{"hidden_size": 64, "intermediate_size": 192, "norm_eps": 1e-06, "tie_word_embeddings": "early", "parallel_block": false, "extras": ["local attention windows", "gated attention"], "init": "uniform", "init_std_qkv": 0.0425, "init_std_down": 0.0, "decay_fraction": 0.754, "final_lr_fraction": 0.1, "train_tokens": 157100000, "dataset": "wikipedia_en"}
Each number is 128 + 24 x the weight over its row's rms, rounded and kept within 0 to 255. Layers, rows and columns count from 0. The size above them is the row's rms in percent of the matrix's.

# layer 3 attention output (transposed), 64x64, rms 0.35, rows 20-31, columns 0-63
size [112  98  98 100  98  92 106  80  91 103  93 102]
[[150  87 126 137 139  98 151 155 106 172 127 129 136 125  97 150 113 137 126 141 134 121 127 133 128 141 148 129  92 152 132  99 103 150 129 162 105 142 101  57 157 125 100 117 106 135 146 175 117 181 127 136 115  98 128  88 148 139 122 117 118  87 177 114]
 [161 127 137 137 109 132 173 127 137 104 122 120 172 126  80 148 112 156 101  89 105 129 131 168 141 139 162 144 136  93  97  90  97 115 116 107 105 120 117 110 160 129 115 108 102 126 146  82 151 160 124 126 115  93 152  64 114 145  95 135 126 144 131 130]
 [134  78 119 117 112 142 126 106 123  98 104 109 127 109 179 115 149 136 142 129 118 181 174 137 138 133 200 124 148 154 135 181 164 111 111 113 103 122 125 146  70 135 130 112 153 131 122  86 100 126 114 120 119 158 117 134 147 140 136 120 149 149 114 114]
 [163 153 157 125 139  95 144 140 162 113 160 159 150 155  79 134 105 139 110 132 156 102 114 129 125 153  71 122  92 103 127  83  95 153 153 110 140 129 121  99 148 129 150 117 121 115 125 171 152 171 113 147 121  93 110 105  99 142 131 114 120 107 144 159]
 [108 119 132 102 114 129 100 143 144 179 131 123 134 116 156 180  97 100 162 146 159 115 135 116 138 122 107 105 187 150 137 155 118 129 133 117 170 129 154 124  97 129 133 142 171 120 145 118 124 104 106 112 144 127 193 176 101 128 152 130 165 126 149 133]
 [144 151 143 117 134 126  68 133 147 118 181 137 184 136 130 153 100 111 143 154 178 109 159 127 151 122  88 131 175 147 137 140 123 102 124  99 135 159 125 136 118 129 137 127 156  95 155 146 122  86 125 144 133 109 159 140  75 143 122 131 149 146 130 162]
 [120  81 144 127 139 154 142  97 129  97 127 121 137 112 173  88 135 122 109 138 134 156 165 121  98 179 137 134  70 130 170 104 165 119 125 167  82 111 120 135  97 103 133  95 139 113 119 155  97 103 119 101 131 146 103 120 117 109 132 123 109 100 138  99]
 [121 179 107 143 113 114 101 119 135 100 158 142 128 158 142 160 155 132 137 136  93 118 115 134 140 140 204 143 173 129  86 131 155 127 112 103 148 145  73 169 123 123 116 162 154 109 112 117 136 111 110 152 114 131 157 125 105 134 114 126 140 126 172 156]
 [142  95 158  95 131 104 129 136 131 138 108 109 156 111 142 147 111 126 133 144 127 129 136 133 127 122  97 110 108 124 170 115 114 175 105 143  95 116 167  93 123 123 126 117 111 157 142 115 164 147 103  65 162 164  97 146 122 172 147  94  94 118  86 103]
 [161 125 153 145 138 120 121 160 156 104 115 114 153 145 122 107 121 128  97 128  84 134 148 148 127 148 179 160 121  85 103 121 122 123  73 109 105 157 113 157 132 125 135 118  78 113 126 104 175 104  93  96 144 155  90 108 124 138  94 122 105 153 148 133]
 [144 115 112 125 106 117 107 197 127 130  96 137 111 154 162 153 136 109 130 173 129 111 155 147 109 122 144 110 153 124 119 157 146 133 108 143 154 146 106 147 101 108 135 143 114 172  81 115 177 142 100 101 162 139 128 143 131 180  83  98 120 117 132 129]
 [ 79 157 108 128 105 130  94 153 146 115 114 105 117 142 169  99 137 121 124 102  88 138 109 113  99 121 139 132 163 113 102 152 158 108 124 135 141 107 133 190 123 147 124 118 131 129 109  69 130  61 128 119 116 158 122 155 117  99 117 165 123 143 143 106]]
# layer 3 attention value, 64x64, rms 0.356, rows 21-31, columns 0-63
size [101 104 115  91  84 105  79  97 102  92 100]
[[116 110 102 146 110 127 110 114  73 165 140 118 154 165 139 121 152 128 112 113 147 144 130 142  74 121 143 142 115 158 128 157 137 178 119 133 126  99 132 148  89 156 148 155 122  97 126 145 160 104 183 118 112 104 118 167 169 107 115 154  97 110 150 131]
 [112 126 105  81 111 116 135 148  80 122 105 113 156  97  79 166 146 147 103 146 132 130 122 111 165 114 113 103 118 157 156 135 120  97 155 113 117 138 169 111  95 146 122 107  98 142 152 136 133 138  69 109 131 159 112 134  96 152 130 149 167 140 160 110]
 [159 113 130 162 146 150 131 114 127 153 161 152 142 131 183 107  97  97 167 104 132 154 171 128 137 133 133 127 126 145 143 101 103 139 115 138 112  91 122 193 122 128 137 144 154 116  95 129 113 112 193 112  84 119 129 118 143 112 120 106  82 129 123 144]
 [133 143 105 106  92 154 155  91 134 140 172 120 107 110 114 166 118 136 100 127 121 119 116  96 115 123 130 124 135  62 141 154 107 133 124 120 135 160 133 178 174 128 158 126 148 128 134  99 126 140 106 162 144 135 171  75 134 177 140 107 146 105 113 135]
 [135 171  86 159 106 160 117  97 168 149 171 134 153  82 143 120  97 110 129 153 144 100 129 136 113 137 124 102 146 111 130 137 108 115 144 122 142 136 126 164 155 135 153 123 107 112 118 103  65 138 172 140 127 106 158  97 133 161 111  91 130 121 146 159]
 [133 117 116 118 162 121 149 140 109  80 133 147 121 122  99 157 136 137 147 132 135 149 129 124 180 133 113 139 148 162 104 126  91 116 188 128  79 133 129  77  86 104 102 125 125 116 123 144  90 140  82 104  99 141 110 163  94 140 117 139 106 134 160 114]
 [127 104 135 150 106 114  96 157 119 131 112 165 156  89 156 150 125 107  75 162 170 107 164 132 122 159 156 148 122 113 131 156 137 112 121 124 138 148 132 157 123 149 137  86  91 116 126 142 161 123 156 134 163 157 188 101  96 112 132 117 136 120 161 134]
 [167 115 145 111 106 117 167 101 151 111 132  84 105 159  95 131 112 127 128  81 120 161 115 137 119  97 130 126 122 143 162 161 114 103 122 132 104 117 116 145 109 127 150  94 144 151 106 133 122  92  53 102 102 115  90 141 141 145 127 158 134 121 107 167]
 [132 120 131 137 127 106 111 140 133 109  73 104 121 114 139 109 109 100  95 131 133 143 131 131 129 113 158 157 127 132 132 150 125 147 113 126  98 136 110 119 112 159 187  84 119 122 116 146 113  81 134 112  81 149  58 165 124 122 113 155 134  86 169 156]
 [124 126 141 116 129 112 117 143 165 113 102 146 115  78 120 159  74 100  79 144 124 122 138  89 100 145 144 171 124  95 150 124 103 153  97 123 137 146 128 155 151 130 120  87 130 150 122 122 159  84  93  89 117 130 130 121 110 140 143 164 127 116 107 175]
 [ 98 152  88 132 106 105 124 141 125  97  84 125 111 121 105 143 135 151  93 161  93 132 127 143  87 126 146 137 131  94 116 131 100 149  93 137 154 162 109 100 140 145 175 102 114 116 116 119 172 140 111 129 162 156 112 143  87 102 139 110 187 138 146 130]]
# layer 3 attention query, 64x64, rms 0.345, rows 32-44, columns 0-63
size [111  77 126 119 150 123  86 104  85  95  94  88  85]
[[151 144 105  72 119 163 129 164 114 129 102 136  91 121 114 124 149 114 122 195 120 155 104 161 133 107 111 130 115 145 131 106 123  89 121 123  97 119 103 106 133  86 159 143 143 145 112 143 116 110 115 158 112 138 163 143 166 102 120 128 159  73 142 109]
 [116 106  93 166 135 124 129 153 128 106 136 126 106 124 101 121 183 137 122 128 102 100 128 155 148 110  91 134 145 157 117  81 125  92 133 151 108 147 131 139  68 127 130 136 117 172 101 103 152  81 133 110 111  95 133 120 108 142 127 127 136 178 145 176]
 [181 148 130  97 109 166 108 101 115 140 124 109 105 152 149 149 119 144 153 111  88 134 120 166 124 150 103 130 103 139 133 120  99 121 104 119 125 154 113 111 155 157  92 169 144  90 140 136 158 124 102 148  80  98 137 135 172 130 122  88 127 144 171 107]
 [ 95 107 114 110 115 154  96 143  98 173 123 123 100 113 119 104 159 126 110 152 159 135 135 117 110 125 173 109 102 120 149 148 148 103 149  84 143 111 125 110 107 113 153 123  90 115  98 152 147 141 136 184 115 104  84  92 170 123 149 173 140 143 125 125]
 [ 99 119 120 112 109 119 101 121 104 129 135 141 139 122 129  99 124 121 108 137 154 131 149 131 100 106 181 112 136 105 155 180 164  90 130  64 141 105 119 138  88  92 160 107  91  93 121 163 117 170 148 136 138 138 131 114 133 116 149 133 170 162 140 146]
 [130 108 156 169 138  84 163 137 174  88 139 144 117 126 105 148 157 102 113 135 128 115 145  99 161 124  98 141 141 111 147 122 116 170 152 172 147 150 138 142 102 138 147  96 138 124 191 121 101 139 134 106 166 166 104 133  89 138  97 119 136 124 121 135]
 [145 177 115 114  95 115 162 135 167 100 159 140 108 159 182 126 165 129 171 115 110 102 128 164 113 141 151 119 193 109 126 144 148 110 126 119 174 112  99 130 125 105 123 122 145 111 108 136  86 109 135 132 149 136 154 141 133  95 166 111 128 119 135 138]
 [161 140 128 125 107 102 145 155 122  86 124 102 152 129 110 129 131 124 129 167 139 129 132 118 173 106 126 106 143 134 121  88 118 157 111 121  93 169 160 145 119 149 143 114  83 139 153 116 142  62 131 121 134 160 144 189 161 159 159 112 152 138 136 150]
 [ 81 156 126 125 113 144 153 121 148 105 167 166 115 145 189 143 159 124 137 113 103 123 135 130 110 119 162 131 150 129  94 114 167 112 140 134 137 141  61 144 123 108 123 111 147  90 116 114  91 107 143 158 131 147 136 117 140  92 175 104 144  98 140 132]
 [155 107 124 100 184 118 141  92 134 120 135 163 183 127  85  95  88 164 142  83 123 132 148 142 126 145 125 159 131 105 139 138 153  98 121 134 155 172 140 106 138 113 101 105 126 145 136 156 124 164 138 118 145 102 152 124  94 145 113  87 151 137 145 139]
 [128 121  88 166 137 163 107 180 119  98 126 133 159 134 154  95 116 122 141 112 146 124 104 130 122 134 170 106 119 165 108 141 149 124 133 133  86 127  72 121 101 142 138 135 110 153 113 107 105 133 166  89 136 143 141 159 196 124 122 146 137 110 136 163]
 [123  78 153 141 119 160 120 162 146  84 132  96 115 126 142  92 154 134 135 152  76 124 134 121 113 158 139 163 101 107 111 116 153 112 166 148 174 113 100 120 162 130 150 142 132  76 133 127 121 188 133 150 131 119 114 113 117  90 137 143 135 102 111 127]
 [124 109  77 154 139 164 131 134 152 126 125 145 117 130 184 167 161 149 131 122 120 133  88 175 131  78 158  98 144 171 105 144 128 130 142 127 118 142 110 108 117 123 124 160 141 129 129 112  70 120 155 136 124 132 134 142 186  98 145 109 141 138 152 146]]
# layer 3 attention key, 64x64, rms 0.344, rows 32-44, columns 0-63
size [129  73  99 100 111 105  92  98  95 112  92 106  91]
[[159 150  94  93  98 140 127 115  68 122 117 162 132 108 102 106 107 125 137 122 105 118 131 161  68 141  85 129 149 108 141  75 153 101 104 136 151 153 127 147 133 145 123 115  75 142  93 180 119 152 128 131 113 131 160 131 138 139 132 131 114 117 111 133]
 [126 130 185 132 151 168  96 116 140 142  88 131 135 107 164 128  84 149 137 158 134 129 124 160 161 118 119 129 101 117 107 128 149 143 149  90 155 164  94 127 170 100 126 150 109 113 106 139 168 176 131 190 137 113 121 106 152 119 140 138 121 117 140 122]
 [161 141  90  87  97 134 111 121 122 132 152 154 102 122  96  97 111 147 142 115 103 131 114 142  52 126 107 139 157 130 121 117 117 103 111 126 150  87  96 135 142 110 156  98  93 150 110 175 107  89 136 143 155 129 134 129 161 117 137 129 101  88 109 133]
 [ 84 129 152 107 131 124 107 122 110 122  93 135 128 131  97  96 113  98 104 145 177 152 166 142 170 118 140 122  88 114 139 131 162 131 132  63 124 131 147 122  92 128 153 140  91 128 119 132 126 141 182 156 133 126 121 170 127 145 148 112 162  84 141 125]
 [109 110 149 134 165 157 105 148 114 160 103 128 123 126 127 132 126 144 117 140 146 145 180 121 178 113 147 131  95 122 107 121 130 121 169  79 135 124 166 125 111 139 114 169  93 128 130 119 157 147 197 172  91 106 135 159 124 139 141 130 150 110 139  99]
 [126 107 153 153 129 112 138 113 145 116 143 124 150 109 137 154 170 103 102 114 135 106 106 130 147 138 131 119 122 139 125 169 117 127 126 162 140 124 105 121 134 135 135 150 196  94 174 104 143 139  63 104 136 153 124 132  81 126  99 110 105 179 100 163]
 [154  95 163 150 132 132 116 129 140 178 143 128 143 109 125 157 113 127 128 131 166 141 151 111 117  99  98 156 104 172 130 115  79 143 107 105 121 129 103 140 138 171 131 165 120 122 120 138 159 114 141 119  58 107 131 180 131 100  93 122 140 158 112 135]
 [142 117 128 122 123 143  98 127 135 122 106 118 116 113  98 120 110 157 153 181 170 118  84 109 147 170  92 148 146 157 124  95 123 150 156 112 114 146 157  98 162 113 132 142  84 149 181 135 128 102  79 110 143 128 132 172 101 150 110 135 119 107 114 126]
 [134  94 116 154 129 144 123 150 108 125 131 144 139 144 159 117 104 130 148  99 126 130 143 181 110 128 169  99 154 124 126 138 100 168 121 129 108  99  58 152 128 167  81 154 137 119 144 102 118 157 143 127  67 123 103 158 134  94 136 112 114 121 131 154]
 [120 122 130 152 104 153 136 150 161 126 133 120  94 135 158 150 184 114 128 136 126 150 113 146 124  52 109 120 133 140 142 138 106  89 154 112 106 126 111 107 134 138 172 115 152 147  98 152 115 141 116 125  93 128 116 135 136 104 115 125 111 204 130  84]
 [141 119 142 186 124 116 123 149 117 159 149 137 108 140 124 119 112 161 152 164  95 121 148 108 126 143 122 133 114 156 104 117  92 168 153 141 166 146  88 132  86 106  93 152 107 181 159 129  76 119 150 133 105 120 126  89 132 125 110 152 162 124 128 108]
 [ 82 117 147 114 121 105 115 142  93 129 130 115 153 106 120  88 169 145 105 123 158 117 138 151 127 135 192 107  95  93 142 134 149 152 118 131 113 110  69 151  81 113 109 139 180 144 120 114 122 117 108 131 127 130 111 123 116 103 147 180 145 104 130 115]
 [155 101 116 164 142 101 130 143 134 139 169 138 107 159 123  80  79 143 164 116 113 150 132 166 101 138 138 114 132 158  86 130 101 169 124 123 127  95  70 150 158 119  89 130 125 125 142 135  97 103 159 144 117 111 103  91 147 116 108 109 124 136 112 137]]